Weights of a small GPT-style language model, trained from scratch on English Wikipedia.
Training: a variant of Adam for these matrices, 316M tokens, 4815 steps.
Each number is 128 + 24 x the weight over the matrix's rms, rounded and kept within 0 to 255. Layers, rows and columns count from 0. Numbers have three digits each.

# up: layer 6 MLP up, 768x192, rms 0.0739, rows 149-194, columns 96-191
# down: layer 6 MLP down (transposed), 768x192, rms 0.0697, rows 149-194, columns 96-191
# gate: layer 6 MLP gate, 768x192, rms 0.0754, rows 150-195, columns 96-191
up149:162138114118088083145149092127091126120122092117088148122111147131114190113116123098123117149131164144115150173128112136142154144116145129112108132138141148116127134091182118155137104156086100080160132175112109150124104095121141150112127133150107149131103126086115133111140082083143192121
down149:131106132127086118127145118150119116123123122136080103170161129149110121127118146095125101095122090174157146130140127141168136100077163109135146096134156113119151130130163121147132114000115110133169133156109147155139146132120125144126115139167090133143113135111118108135131154139134135125
gate150:104125108138132120089113092125106105132069131131112149166103145139089107122115119121121175121138129144130142170106135086118075173109157134112118109145168125152151127102154101138140119144106096104129095120145117149140129103129092082125083137159147120129157135125119143146125172110129130177
up150:089140118112102161108141137131148152123142078165135155186099151120097047092113170119130106089168128158171151158147149077144147135155131121185109119127119145106143157112109141124118130141096128134164125121093103110116125153095120105157119121156149143120158156136197122112120131126186135139
down150:093135091126141128157109113171122108125102093144123132132158180111109091099125110106134143172102137138093144140095147139134117157117138118111139117150113148137110137120162111163139142136131119098152146119099103149118171165116128111131106150153146174105136070114101129119136112141153089141
gate151:141110145090107140140107133098145088096112085128150099105094129105101109140105116138145121150105142147123095141115121102121157137158145119102110159137151158131138110105160132090139099128119117089117120172129129169134130079091110161118135129156130106120098112090119081140135118148101162103
up151:094112148097097099101152149131177136144107133162119119115113149104126100114126118103159130049126105131140149117099109104131104096102103097165146110169155164109084128117068087135135166124099097114147153121155152142160151132123089113153139129124135149084177153090144153145132109132140122089
down151:117128182116138118140150095136111155117134085130145122134102104129108113138129129133131129125104133144116136122127167138190173136151132113159115136142126113111091208161148134111113095156120124092122095135100099122150101099128141135118157128093127145119127095097150083132119105121115164088
gate152:093135125166166135172118111151117113151145102173159130113096128122136103171174147093141111162111133084151170142105108160143150118141107125113145097135136154162122084169111098158109121099096125122157081142130123127110109108201122116100104147128167160162132166088092140145104108094134116122
up152:131157154176154125101137137116146146147155109134169147122161138118130109138127146120175071091131122125127140126133111123131137095131113082099122090096088122130065118121095158087151150147119152147141110134134108123143149147130108104106160112150109068153092122116169163080137094123126118102
down152:143135146131090134108139129132136119137135092129161175135130121143133136150073131150119107146148120187119141110146102137131137148145109133132149135125140147152131077113162120161177101174094099115141132093142122166175108109125109135110142118146098091108142134121161107105119138147133133125
gate153:129102081140117119131140110090135122124168127120111124126084090179168133123087131123147149124140106143087131167110120128200093126157117148150135125145129112118143105137148151117131154127149100130139107121138108114097116101117122112092145139109140103134125167098110110136103168149147118143
up153:118122087126130170138128098124110134186110105115120159115118128091125101145138097138096150123092132099085100151143107101121117120143139189166134114100096171143118136142145115183138136135103107123152133141151107105113131107126122160148097153135133158109146151166151162085128094125104112151
down153:122082163114145129157058137133139141092101156105119170130115129110101181123143120089153091142123086102080118132099135140111149178092153096104125103138148086128148138119136084135102157065108140133135134113132136123159130165121099102126120162150162137108099142110113137103151116132137140111
gate154:124128079147135155152119135093130171138120105158093117123089105132133123125144111096161128118118119120132181126119150090187096114130138072130125134102134143093140129148100122096087134107167113103138125139120126128094129137107119106153142105168121122135163161131117075107114099177170143170
up154:140155095138087121143175164129132127106099124111142148167131113113148104132134102116163139125140123115135146135171110113167145144132165178096130100164125131120134095150090099161128144132157113127141096129054118110155155141149198107114115126117111122076117152145139123111126154157150120121
down154:128129073163091106107158128157100099097156135134168158105134168120126120128076169123166158108143094125148182146136137112149145177054105105128162096097170119084182121109088160141133140108066146120138101078114072097112149150120108133148143104079102178097127113123102070142120141140097114162
gate155:135133137120095151158100080154116103130150140121138155106099142119100116150104156105129157138145117117113112115117096156119154117147109159151151132136142146154141141126123156116141160098124124132148116133148103160129106121104117106151103149144161147104102145103129128151060139101141129087
up155:130109083138156139127113128134110125140130102168130107146131167128145084105136146122174173120124106150117127120147122120161098137170123142158140083172107117145171130137113147087118149115151107117158082163122135087134170128107190087113141149070148111116107098156079137140102155124140157079
down155:131098173159060169143141110133119121091133143122158152135137137133115117134085130101166112133117120099120144120111093081098116106174152092175137118148149144135163153107110067124107107129172098136112116163135146122118182114116128109111131136120159125104131136132135176108116148149094164133
gate156:122136130111098127114148122100117105132136073167142105138115146140147118145132092118113118111134124121119119113152130113159156176126129170101129071114105151121105097169149151111170142125139126117131140117126140099140157120167102137159131139179137170137110140128096114087100157142126139128
up156:111085118129113131071111142087086097110121105122137138154092167122161094114151105125132169092125118107140091146161130169158135110169134117151149144131141133105113084113126142100100122096136154140148157138086135107135106139113119133113136141162142121162160130104150134126166138177108103134
down156:114141122127152105159148129098122164107130116166101095152150153119120119120130127092136139169105073099141125103133141144098100105082151114168122092133128141107100156145109127156117145095119133124111117098130139161135089150185118125119173170090133132132079121184120138111083153129131135114
gate157:152111118099138123147165102115107135100123100166112120136098146113118078117135132108122123119156131129161108128134103114118124127112119128079155104103121121125093126135101126127113148120137154098101109116127156108118125123119141140118136102121122144101088183127146127117107146112089096185
up157:140133124120136140128115139127126130099105127142115117172135119140166174133127128171118094146133182120114159141118132132108115117124137121115134138109124106142152115130167145113134108174143134111106140138147130116155071070126107124117159156135133141123093149123065106097122122138110085125
down157:106138084150113168108156122137154147117097162124155148134138136099132118128161130097148143158125106155105130123106150108131133129134120143131125091153211085112123109176143140129123142127120067131150096088124187125125134098138132118118124146077108108163150141107120138148122109134129086120
gate158:149139114119097103123076101133091122123127142126169137139092117161122114128100150142099112141171154117151135124100102129130083170107136153143128197105145132158128125107105079137144111138106116118119107154067124190103108106134075120134107109119097109121128108152138115142127148107120131130
up158:108073150097114120126139116157124146141111127136131090153098091131140126133156078147101143091121149122132101114153108153083146131166084136106129108130070141105125079105170125129112135128076094128102076115097114128140110134135121105114129129127126102124182176156148134090153157150148187098
down158:100098094134090139165138136173154121112162118126079127110122114108105134133163094145133151094136072120128125113096122150140153109109092143113155080131109099081113139117124122164166135132157112158148101151146078143126139104125105131122135142119136140122177090173075123172124103086148113155
gate159:117113109146143146130147115149146120071092157129071135134116120077128115140087119137151152108156073136091148093138148124146131136134137127172140100169132142122140098138142156120164107113154143132101152097143120123133146140148167167122141130139130114114117094126123105197141173141152144144
up159:141158113144151094146083096157084074106107130148123104149137146126105177147099168125142148083134111104153104176127123129162140124121112112139157134117142127152147131147118119122158116141164159155123151141160099152123167093102115152197157120158150107126103116177097130086124148123102105099
down159:115127137119110135090164150135134121137117122197129118143129178155164155167122125126112148097124117115110085099120117150152095133125146156103104100125131113154155145084094115131146125122142102119115156098108094143120108123129142141149089148117104102144127103130167145136101199148137101130
gate160:135131099160144098137157134124095117089135118117133118105101108110114173158106144145119111142122168136136172135142128127121108117144108164125141196150185120128138110153116142115134119153117145118137132109115107149102130127097089151140155145108117162173106122131143102133143095146109151143
up160:185135144140154145159083099128113090099164134128120122155113126149124126130193162162121143140141114154061111142117123101120120140131129116131156114098138130116098126074124127129146140146118176136130141145117119080132134132154126171097138113130089133156131116106168125150145122131131118150
down160:108167179095099113144152127158137154127131131156113164119121110133083141146149104130137117123099122167123106111171155143114131126126107152131141085125155128101185117118065152117115105112087122116139109119117131155181129101102104147155120119127118167168101154126116108146107140158137131109
gate161:133174110128131135142130119099134148112150081170101144125080143119128109114107145131152092152069102144112126126148151140158102106114139079112120162140171206182142124145120138123118116123132129145129131125151133139111140130099107108141161143160118139120099127131099125121100119117107110131
up161:126070153083150129152130133148156133124118083122147071138102142134098108137164152133133138172092145120122112090163171109152114141114116085092146115155129109112104135128154117127132094113148146130147148151146146149123124106095157128124123148081128097124123123105185147129100126168139093151
down161:119116176132096164092163126145148146133117117110144121098134113136085116137089120156126111141128135119153116110112111140111125119135145125144133111126113128123118089118087154115129102082159138148146125117120206116087111151104130156138125154119186104164123116125120143130109135110128085150
gate162:138146167141134097116130115155137102128118144136138146131122147139136108134141158093161161133146134141101178103087073140116106148096126169133128123084159152099132111140154106155133116130122128125152087130134116174108121139150122130147150131163135113167092091107132128120110159115144133095
up162:133144108088104146136120172212144148119128121139151119167137124136107160133089163140142141149154068127129104117130131087113150165095117114121137075148107162154113142112131075120131112121101112114148120145175114149169122100149115150122137153117110146142103098162122142146119098129142106132
down162:098107115129150173113116153123148104175131148100102120131139105104136100116133093133098120104143155139104140155112123117127121136122113126111151096102118123113097129116116144124127181091151131093152084131105163116135156150128120115129127126100206150172136074100151101130151112143157133111
gate163:122086105167141162158136097112143101112102109126133127114118107152128089105119120121079136140140146129123072153138133052174125081122117155177131207122157112167212072110131115124133125106127168112146143153160109147150110137120115197113103120100113080142117094137117186115145137149117128158
up163:133166136172097129121199171161157110124135146078110146123129161116110100075115100138128151148108130125109121087168111134144142113178089103110179116145112194119122118095128182145131148089156135127108123093129146109151130110131118116111154126132104140106149152118185110122153095116102107127
down163:120093125132143142146123102135144127103122107129164133128090144144096077122164155112113141130110100153082111131112126103156131121108065164107109155158135133160162059130064165127121152087128129121123094096142158071127141101123144158142131157140108111101099074149130164103157157147119150146
gate164:133094099174126092121145137148136112110138153126119125151109116112134130148140160137161114107091139191154113128093101121149099158103075118105142159110137112146133117128122139107115128136095147154099149118145135154133135132121132134145108120105106153145132143150126119169128149126151063115
up164:095122110151088126121144139168160125144123122123129121149124124157124141102143164104173125128160123138143200160127118089098123154097114087080117164114100122152103141100145152135142137116125147106134152141170139146155114166152150102105164160153128102112110147122120130116126103180152099108
down164:120169099116092116111115155147153191113114149144106166123107132109139120128136148174174083138112132149169125125116126163155125163135137105117118128154137135141116123129116172133137093122113065116142102121143135109132146144131152164174122140111146145084118107147126111136147157131130092143
gate165:131096142102106146158098128103078129104156122116079079110123135176151167135123105136104071137158132113091129149154110171125112100130144126176120135116125128123144119105152138145113130141127119136111108167142117143113139136170108159126121126121138130100126105153100110175134108127110131128
up165:159094141110138139114145125127096101119158143093117187115083143102149102163144122104092127072149103110087103148158069174114144148088119158105154114078116133112115137122063096118091113146136135104124135146147117140131125170093130119136115121103157118111104113103103127136128129169154171087
down165:107142103113110137122124118149168156089159133117121117107148150149117140104123136109148124147058127086151111104104152092118162117121121125149105106167146135117120167137168097123160111172127121122171121162119127129109136120164136101109104155134106144127117104132099136139095093132179123168
gate166:154139173152134105119114126115116132135095117112123163117090121098087130144121111167074133139157165178168177086113129128100121131142084167127148117201109171129142117067188102131151107078121121108134128154127147097121180064163177148117119161132128127136126119138111129156129151098095156151
up166:134149098170138111127163183089120089148160145135153153167157089132130113146113086123077201102121136100128145143121110154100185142143140173097108145153127113138121127133094124113129136115172153166147140187138117113139160136123098141146105135115146131102147113120129156109117156146119150134
down166:143125130105113100155148121116135133121157120116110104086140157185133138132140108154137098130107158134141120152137113117102131088094148092096142117160155113108140105152118111103138156108095120129150121159139161141130141164158101099108107161114126185139130103106100155131132119130131089099
gate167:122098178159131126113136116147127186107127096130136102152135129134141120090125166116136122142109108131153141115156120087116118112144106143151133124112096119142167134087120133140107126123123127128105129128123132081098119130136142126124149098161119126124122136143148158131120125090131129090
up167:152145093124130115137104111147124113130140136113124095155179084123112091123113133164117162144124142119164098118097162110115123117152087139125109108114118126112141135117158087169103114126127111114138142092168099145162109106125124123138161117118096101107127129175162129148155119138117186124
down167:141107162115122112110137123133137107118129106171105128139121151119116142137109105104092078169111141109083138109144105128142110143129144144159144148130135109135114102169134092100130102082139134129136137127108154066125168145143139112104134123147124137153150108107114109155083128123141156129
gate168:133135103117097142146155166133180141121127121106140137147135073166098135123099125137152096094154147187151144130108144131127141133127130121074164132110171129105116123100131108121108103144155122185153123155159137116129139152124092146160120139107106109145141130135137131160118157121130111122
up168:117135135130111172076106160114108105124132144118083138143148138142140125109132125169114126145124128113122077099107136124058111144125107148143128136132158189124145131121131095081116123128123139145140155144141122103123094157131065118100090155135101082139148108169138160139134129156121171118
down168:140128139163142108089153132121100131138116079132103136143100185105099120152129113134100107157102129106120148134102086153095119114158129074093114122165060147151110073146126123103136081104113142116108125113111137126106121149121126111109141134151134122110087143135126147098138095117127134098
gate169:157125105147116157138147161118156121136138112131090124111130130160134104119144142126089133185146119160150127063125129106140110150114154094079126119101133135177146111134103095157108111134115109143092145101151129116124137123203095097127138093128100146121163161120124146123107132148136117165
up169:144142119133165144142123160132151092126109118142138126102144133156110124137100108153190100103109162142117124140107138072171184177082119139148139141091186129163097115073099094135176161137124107123071134107126099154097176111147144089128089092135139108086155140110166152122118070112164125119
down169:113111145175164107117110159104142100180134131066143076123116133173094106150105138182099097107091134138126084146102116139151176133121134156098149133156157121149121119127072113157155124131149129113133083140121167111135162103129133116111134111084164116171086148142088105109220107122129114132
gate170:128158090129086138101124151078105105084153120130138133145158130125109154118151159145125119165142130145124104128119149130135122164152078126125108157131150133129143082163144133172122189127109079120099108111117133136124135116119126113145151183096161084093123107125136158112150113113105147118
up170:134119112132097110103102148130158171135139100119120151116134108135095136087108106119162111130116158110140110139148172117087148115120143137151138134150137138143109143142147151148135155108104151102080130109098134126101111149110136126127136112142104127129126094139124123114136088146151098156
down170:121148141134104147136142115169072124102152196114084153138090117163140121140110104109127100126146113097145153159122141149093136153107162113118117142103085113133094091163153106101112089065147130124134151122118128119137131106133121125106128107124144170175149161119154121109139109124114139128
gate171:114113143125134144146106089170154082130134065150134139115127145150128115080118098102186176137138105119142112129135129124121115156097144164119118109120080117103123125140155106133126124101130134157150091189129104112169133096106125129130111139086121113091160109098155099169117161141161138116
up171:148122108119112140115087152125171119178123113182134117112128121108084138095085091111094140121099116123096153134135117114135137115174129108136117159143085143152128115130145136121129146093106104151111077141128129079128188122093120139139120088092132156135133116139172159140117110152132160154
down171:160098131118135136106130123108138128150162125089141083119131108143117115090092084113129157142108146112150156109136124116143106138103188139163135102130121088144140057152122076133116163128110110165156221136134109099156072126124120101143137129153156122126087144098070171149107141141142161093
gate172:130103154128130098139124068140146149127131136197142128132086128127060106116165147177148113106150121176163186169126127115107152121132140093104125104121180137132133111124115148112073132081133138118147136121117120097104104135121106165142144140173134139146108150096191080147118135128120107158
up172:124132147126139157143141131178128107085135104125104144108120098116056116129152127110102146128089134137128098088133167125133135125109067099145144128131127092109106135089123157155142112115147156145161154145138129110108145142140148161120106130139150147102126137167116097109146130140117166154
down172:143114123129103131147105123147133128091159113158111131107110115124124127118129059122161189151126182076123141150129129134064106076075146141112140123155113154145133115126150129101143109100155122095190132162129151126119135158120097107136083130111145156128135151144188167137129145085145150128
gate173:114080134115088138130109066111102130119121064168147143111170098150139161140142134107133093122124116128120130191111129144134138163100139134096121116103127128089147124124129092060144113107104107110121079155132131114123155139142135174125093082145146128162115141129157146154098173112118100152
up173:136119137131122129128112144144117179130082112102101135116109141127096123150127139146127167108143099141062094118157144102093123133132154147133111143094096111089150117120142137120089165163126092116133142133168118118124132118151110138134119118167141128115146079153100113136093123140128126107
down173:136122167137186157142104110132172116100163136132123126103150132165082098135108102128114120110137166122103114079129120080164114158109141163104121139157136154109122133151171117117091136085162134120156122113113148128083134124121108126159119144112118172093140113127085127066141146126122110143
gate174:100134180105164112176102147159165142135109091121191074120125127129111087124105140114136133114135121164125105135136135105072127127105157121133146060135171136129126122144119136126150071117114102092149095092102088136100080106140120119152166114138100134115132123146155174107162140122167106144
up174:095093175179149154115162115154155136111134146124153127131136140090113109153137162172110126090117112131112133109125127131133142113141138184115100178124173152142141128112125072152121156127108118140128150120141148113159136109104115121122114130117142154126123100132147147161176095095172126138
down174:130108119147148101086158121125153128174132145147133117177148090134101142099091117118102148107193108124162149124128185143109087145130118097134110127150118189166123103096131068142140126141145140131168105106117102111111152134137091147146161122114160107104116102136118166107132129111149161135
gate175:122107132108155143096091108137127135092138126123113113087101086128154166126121113130140091135145120109122140105101143136132160062114109132119108077098157114079172126088160107110095117127114145139144130129129123126123116128141133123095161103096169109119121133175117095169136114135135140157
up175:157113121159130141107101181186124175111116132100163144120113146129118125166154136129125136134099105154113174161161088137126128112172137169156147109167175097137127116112120144131111146153121074150108146158118121096103140108102131151112117132111064111144135157117082103141079119146140125146
down175:143135132173122093156132117140113071091075113135103106132161117145155131112113133120150144182110139164150113129165118114157150148143124101115163124160134139183120102128130113126093148114132141133138128149102058105122116113162149081178123109143124132104134152111095102142101129114154134147
gate176:134139131129138098177098112150140151110157117154103097129119100146150135151084136118169164130153099131096131123123138128156130154147110158143106129154107153122117097129107121106130158113090120105147103126121165119117173121103084095133119179102118180087160114136107154165108098140133124088
up176:089145188093163138161117124107103131153135152170112142095138139117115150177123119115088091135101153102150092104119129165141142085128135140091135141164130109117093121159143137068086149125126113138096132181106134154158128157154138135167114169177108141100090164128130121130089113144113147115
down176:124127085151135115088096094169087113100173165116127150115147128143119132128085072107149122133160114160184153114149130135120120079089124139098111130154137112108132138145182115135147148137086120150141189135126122112147106142157115097136113155096083107108192180107094089126115137123125084135
gate177:111096086117105124121121155120098149068132138104132090156118134146107140129118180138106147132167099134102134131179116152187110103118105121123146121151147150132131104160152124151106141087144112171128085136121142100106123172119098101117152113141116106116160103167163128126125143090143092083
up177:173105080118194114120091124165105119143128145167096149125139128167128142145131174125152124119151086125126157127145124117163105168128145154166124138120164179132131135140115133158148121110124113126142129133127142119122125113179116138115113114125118116118125097152112156109102124134110095129
down177:112097100150184137100129105134126098147169092147126119125149178143140137104117132142116085126114142145105126096137143146145140134100144166137152144123155117114159153120120146148112118145141147141172103144103094139106098144133120122142132079127094120163183120148135103115099163125141120187
gate178:121133174160112092148119094131131169111153165128122132128078146090135161143145154117141112139147110128162151132124133108120107096165146151128187133190128124095158096128111127092102142121132142134192126123169126088134170152184122136149116120133095137097100122109153159123136145134146121173
up178:087108110099162118118144128154116122132119128123100133112128152120098170101141175154159116115145077153056139094142144072127167114149108133102129106096120153093096134142147113122134105143133165111085139075138121146164111156142114073099150121110131132122146091071163154166132149120123108115
down178:080151140111114139071122135131138132167133150129085178135113120130163182162127128116129122108084152126090133169129160110102136163135122123131141128125090140144152106119149086176113136093083181122171116084130149118132140167127144150107128120123151123090123156118116131140160121162130119114
gate179:132097141190099142119145138175120117131093148152090143111097104100110162165156101153128092121158141138101138128136103124138097168113108156093179139113140147110153132130125130133129123114135123152235140156143162191173157139136137123155123129148108119135144144108121091130141142107174125123
up179:159125144100123114132112123102096130116113144150098085106103148123144120157131099140132088167119121109133133101134095103147107119145123145143146128125121108113182096143099127101140121130123106102138134120167086117106152126148153114073107122125143115146143076138103075142109152121133132142
down179:144123141092126156179113141144114146139151117055147110178156127128158093130085149135153090192121144134134139156115132149180158126143159123163138084114146151160111072146142102154119126120133143124139133145111084118124107135153115148149134141101102135134131102102092146096149162134124101111
gate180:121172136148093184135116094137166141092110093193096099108097154168096125121132119093133135150164127192169121211140138128115124143148133101130166144090125131130126132117122129125087102111102129137160116111140129178155143141137153145177132118143150151107151103149129126126142113116140109123
up180:143146074094101141139135146124172130125113145102137070094152129191143090118135118056172167136144109143154165147176164132127118126124131167146105140128081099078166114143140107140143148120102137157101162114128099158156152119106201141146129071091119161124138125132179137119182134174193115142
down180:121148128134091128125138129131127134139107141167109089095158115166107122113128119134114134119078130148120151117134139139206152128120132123127153122141126149061106193086099159088195129156110099098133123113106135143123133138136157157182127124084142108112128108157169140160152125135188121114
gate181:175155112116136085101108096136126134145121148182139113104100110144120110090140119082085152123182119153124144144120122140117090111129101114129120130119165137168195081129067133137154163112119209122141107145152147155127124127136130090093134120158140139088117134158152175123151094117147165111
up181:137145145134123178134155126128151094113130127085079149041099152116119101123149139135135157125124121153124173118171122143104127158127117145093172146127122125106120150101088103101184148105119155123136139097153123100154132166117147112138118127111122100117119126084136094115101102093146123124
down181:128122113163125108135120155162177074157053159121129098123111106105180115142097157088125151121130155118139133111138170121138175139107142136139122130130126117148082128136070117155169127114150121178157151131144115117150135144138123128159105186159160117150113134142119096092072124132131124111
gate182:129174138156068156144132134094127152171112140095101081137163116144121078134127157121119114087142134170109108151125121179135121122125127110107121169110080160122123094138142114128138151118090113104097092144122147140133110153135158171099129131116119109091164114147126134113190142137143129112
up182:139124144125110101128100137139135133113119170073132103117167111103138142110175142130126107122133133139117170119138124116130102122130128142129116135145151142178159103128122172122151082112165173116139119128157163132117166075165106115092118139110127135159120089142089091104140132146138114124
down182:123132089081138136121159086107140118117136133089139161132111119126108136086153146121110098132139123109116115122186132151115139177109161117153132113146122136125085162118147128128127114107099124129090136130126110131161184135108134111118173108173180146140126149094121097106064132125167158154
gate183:171115139093145124132128144129121171125099134099122107104113071137154165119118150108117146156113098127090126105131103088119165131073125125164140142127144133141148117068164120142137075090127161139137092122150152136116156172102165103147151113121136151134148131129140148120109123129180130142
up183:145132143119148139121157108130104171136167144123125185123089174097111131112115132124153104108127140115144094115133155155112099127147131127102154117069122133088136118143170107142089128122119158138138166126075130139113165096117126114148147129149131189119154095124156095102088161128125121097
down183:115169131110116115134157128113109102134138113126129119149133086129130153110152135164160108138123161131122136155165133110150149151101149118146125127134092129112137173096184112126113117189143082123133182158136120130111110101146117068174150131105145098134141134116118075108092149149085138154
gate184:109109152093117138139115129089152124142139134127154121100118128185163171103189152080103138126134121152123124172081141079099076167110101179132123113168150175092133049111104141140141129121100096083186126157154108102092131108136151145164130173098079156116150112123152165136147173114077098156
up184:138119126101138152140134139115102168110124088127090088136135181130135090102115171154124173141114170162168140070097110142088127104099125143129089093152162149114163089144100124112152150125124100092091122111127124062112165133139118147112134143111147158117147119157135152144137128104103099133
down184:077120126120128100088124137147140086130153118121092121143091118152136116164117109106128116171149104150145117140128113138083105090122123145076141129112132117125080160137118130162133151114124105120111104101143097158143131127186077151120158130093120108142167135101076075129108119115113122159
gate185:154143122151093130142131128150143120124088125136150091132165123124131100078130080143105146124142134148121126124135123100113110131095113139147101097136105135123120153141114164112140141133119149119127125140139116168120132124096114138099142158103130118144110109156115146126139134095119121139
up185:107131132137143130148152095149075159122153140131093120112111166118138170133134099111135114104171116145145116134140102127116133118143147104148114140115165135108154119098125152124132129115184086148118097124143122094126141086109094158181123108151110110108132118137171148140113138145141139112
down185:154175108140143102128132141155167125124087141098153114133120106148122103102119102122111137121101134129084104138169130153119136149140115128122106104097158147115094101124137102147123135120144132094122105147109125144148122159098157168152095124108107114124124105101123173126118123151100115139
gate186:148142115145158194139160119132100143120167149164157155085063150154150105137149111115145133148100119152128096149124136104122095129168130135139132131146132153101111110108120088132143128111125180101140110131106139124136098091171127166147103123164114106118145149101132151144136101137124090100
up186:133089166149145138127156085163131135154135070109091126127111142139096123106117174144116095098159118158086127069141114150091150164116112129092107144145180207144118123141133135110122043127126133099128125143109127123143116114121106171138146123113137109163146127115137122137127131122147113119
down186:157155163136141153137127150107104108160108132131124142136172144150141124102150128119123137043145147152116157206094123106145129117107142141110136108137179141078117125104117140099104120090125132130123127147102108141113152097130113156135112101105193150114121158109150115119144104109148109119
gate187:138090125148085120125100129142169134130155135092152144204122114124107147112138125173149124143159154143125162131143100127106144180126103131142125127076127118098159127139130085134106109146127101158134118110113139154125116131109143117126127129100116118165159112100100131116101157118126130130
up187:155114128108121115164134096173141125137127111128124115148086110117078092143150148122117153115092146123125158120113161098147111127151109116140146145129141102144139132092126099120098131124110131105180145136127112131121080111096078079112122152062132148138159134140091124147133098135104101136
down187:147119134098113137137121147142122151169111127102139102098148128096139129139123146153129120113123092109125109120158133134101132168106149112150116194127139119106135158086123097105133111127139138129122107147202134123076103095137137149141126194166134111136093089114116181170086135153112139144
gate188:118104069111138145156146166121120086151102089159085103169117152179082095138100160106118147201150116123113094155080090136095129166088115156143095082130134170161154058150158085145166111100083134127112123162155167139165124099099160146167157123109107139155158128174109147113144099109116077161
up188:125107068146139106088100116123130152095113109143087107142131131161115184080112167162095154132114158124160131134146121176144165115188137140122109155087140181162132119096079124127098106128171095140151169109082116104119110117180098083150117152157085165129169134127126105125094169128164144135
down188:094101106128157141101138133136130151135145121136119129124133113061148117102129096116186162105117143142171127135113138156178130134164097156157146083152178152134127169156142132161130135156112132117105114092147169093155074133134121069152119147161202135150160122131113128121109111138132112110
gate189:097128141096148125138151120131137160101146082167149135128150140142113122111107106119116105117125155129119101138127126130123131153096129124148110109164164126138116134095120112127112122117131151132130160103108119154132178140122155106101165097162108108117094123156125147111081106101144103139
up189:099153119152115131136190123121091115138153162116086143145144108098155116173149149138103124119076114107131140124137143136083131172136125142105111136101144128115135132124129123094146095164120147095106123125143109141074114119200147139065090130106120155157157123110134168156158121154124140129
down189:088129109124105134115164120139146114115103141138128110139116070140164101091114120113117121116102128125112117119098151161101118126134130101162110134098071137083087144101142127117131138137130125145127142139129165134126113112149160086162110140087095133103121128083161164135149093187130170159
gate190:135084118226130119150094080133153091105106142168172114129109142110114151107099141109155106102117118154160157178160135106139079151125138130138149134136108160135141097095135099113124145082144144102169103170148198103121134101141106109161175106148129116141152108184104113119103085141126100156
up190:129116106202143102153087152125189104161116135129146114099109131164135128124096104123140122109120135118147117118131129166142123106149118177153153117145077149147136150094105121167116131116172149153112122130084146075129120171100117130143107125136107103166167107119124097160120096088113148122
down190:146109170146131129099119134079120109149117129122125129110096163107158113118121140110090135131052177109127122112167168142161139113128119136163143097124131139153115154138061143136125131147169143162104113110103158144166131136113152107133122114117165115131170110140116136160171100142108144103
gate191:141125149120113156138160131131164140143123127150139168164128150100104135113112123160130121174099114127136131110128117123127150097091138131144098119125134126149178117148116093156136138138096162140091149094135125154130059091143090070122149096151146140128088155127134123165140101089121136139
up191:138113124144155138105093036127137139127081100127117102171122132113142148097112157122133136150101125130141162123141135118111148151138109120119114132093107099176135152148118125139129099126132128151122129110183170139157142154098104120092134126114127100150112092110066093101107174095153123134
down191:108127115112107117103125176142117168099095109110074087121117084148118109142118134139116139114152112124102175136135095099151138126115126112139102114121113162152100106169111159135164126109139120167161108142167087109165144139115143130079153182108159132129120113158132109158100189128216158145
gate192:099120139114121158109120110130131079173127139113084130155106122102124119116109113088121142089155119127112103129113115178128115130127122102098110125129140111121130104106123132107132092124079100107174089088115111130144095179109126077105085105136136160087113168149133140124128107125090191121
up192:130106113113118112134118106130192145157097139144099162136091114131115124104115112135129113124112113148116169131138094160132135135118141115144141119115130111150098116121080133104106127133101116143117126093100116142133119177130149119141101128109084172102110104166145171115093083143104077157
down192:134129118136100106124177115143121110140133132167147124110129131138141164148127123135127120112125129139136141129129173182150149133165128162160143121123132127129130092101140116069118128150126127093117135156185153125096126122131132103113162108151145138185163130146183100099130113119131170151
gate193:117193114132118118115125152150125118092137157146085147106095122096103181122126119077123133077133136127137133196122124136122171144110147137162125109136134101119131124113159178112138100109142126104096117096121141142133116127156134111153125126155093120154134130098135144153118129125117085176
up193:156117080099139116114152126104124130166110122164123074174150129111129145191199185137072165112131128119090079131069133145140142118113114166076141115136158123138135130084186122146152135148109135118128088136108129123117160157160153137111088129130130131091122087146116128106137090102060152081
down193:142091140137161151176149137114175112147096110100125119122130140102146116096130130150098169113162116100116119070109125171125164155114122172086102151100122140075121124111136124146142130149098134145177152145137137108079081142148128132101100124143119117108107089153108072088150143165123138139
gate194:103136158150092141147130107097121114155139125150110136118139093093166152178144113104109157119103132108134117159123152106112104156102116169093127094105084102153124119155130115128145089081158139177132122160152178120148159102114147120152123137113157132115127115101117133130082153138107120163
up194:127186089123174130178159158125126139150160137099118131135125159171146146071191105083174131150096132153115105117160129132150164132129119144189130125144101143121142107147140101130137149129139120073159150142126134129126108151132114148118150146185145098138120165105108122153158118133137105111
down194:139150135109147108165132120132117136157148093102098136153132131187088124132146116139111103167121142138116122092127113141097118145063115125153119098114114124060111110149125157137145103137116132102122098111128094117095159115157129144089159126140141097135086143124121164148101060110121104137
gate195:172111163137075142104140129113088151097160113123115089159094090152157094153119127111146137103091121113130120096124112124125148149138117137148119129141066132117112076171097130116137138140195115139143114148132110135118128151167133136140137130141180099118107130149093125167130117149160135089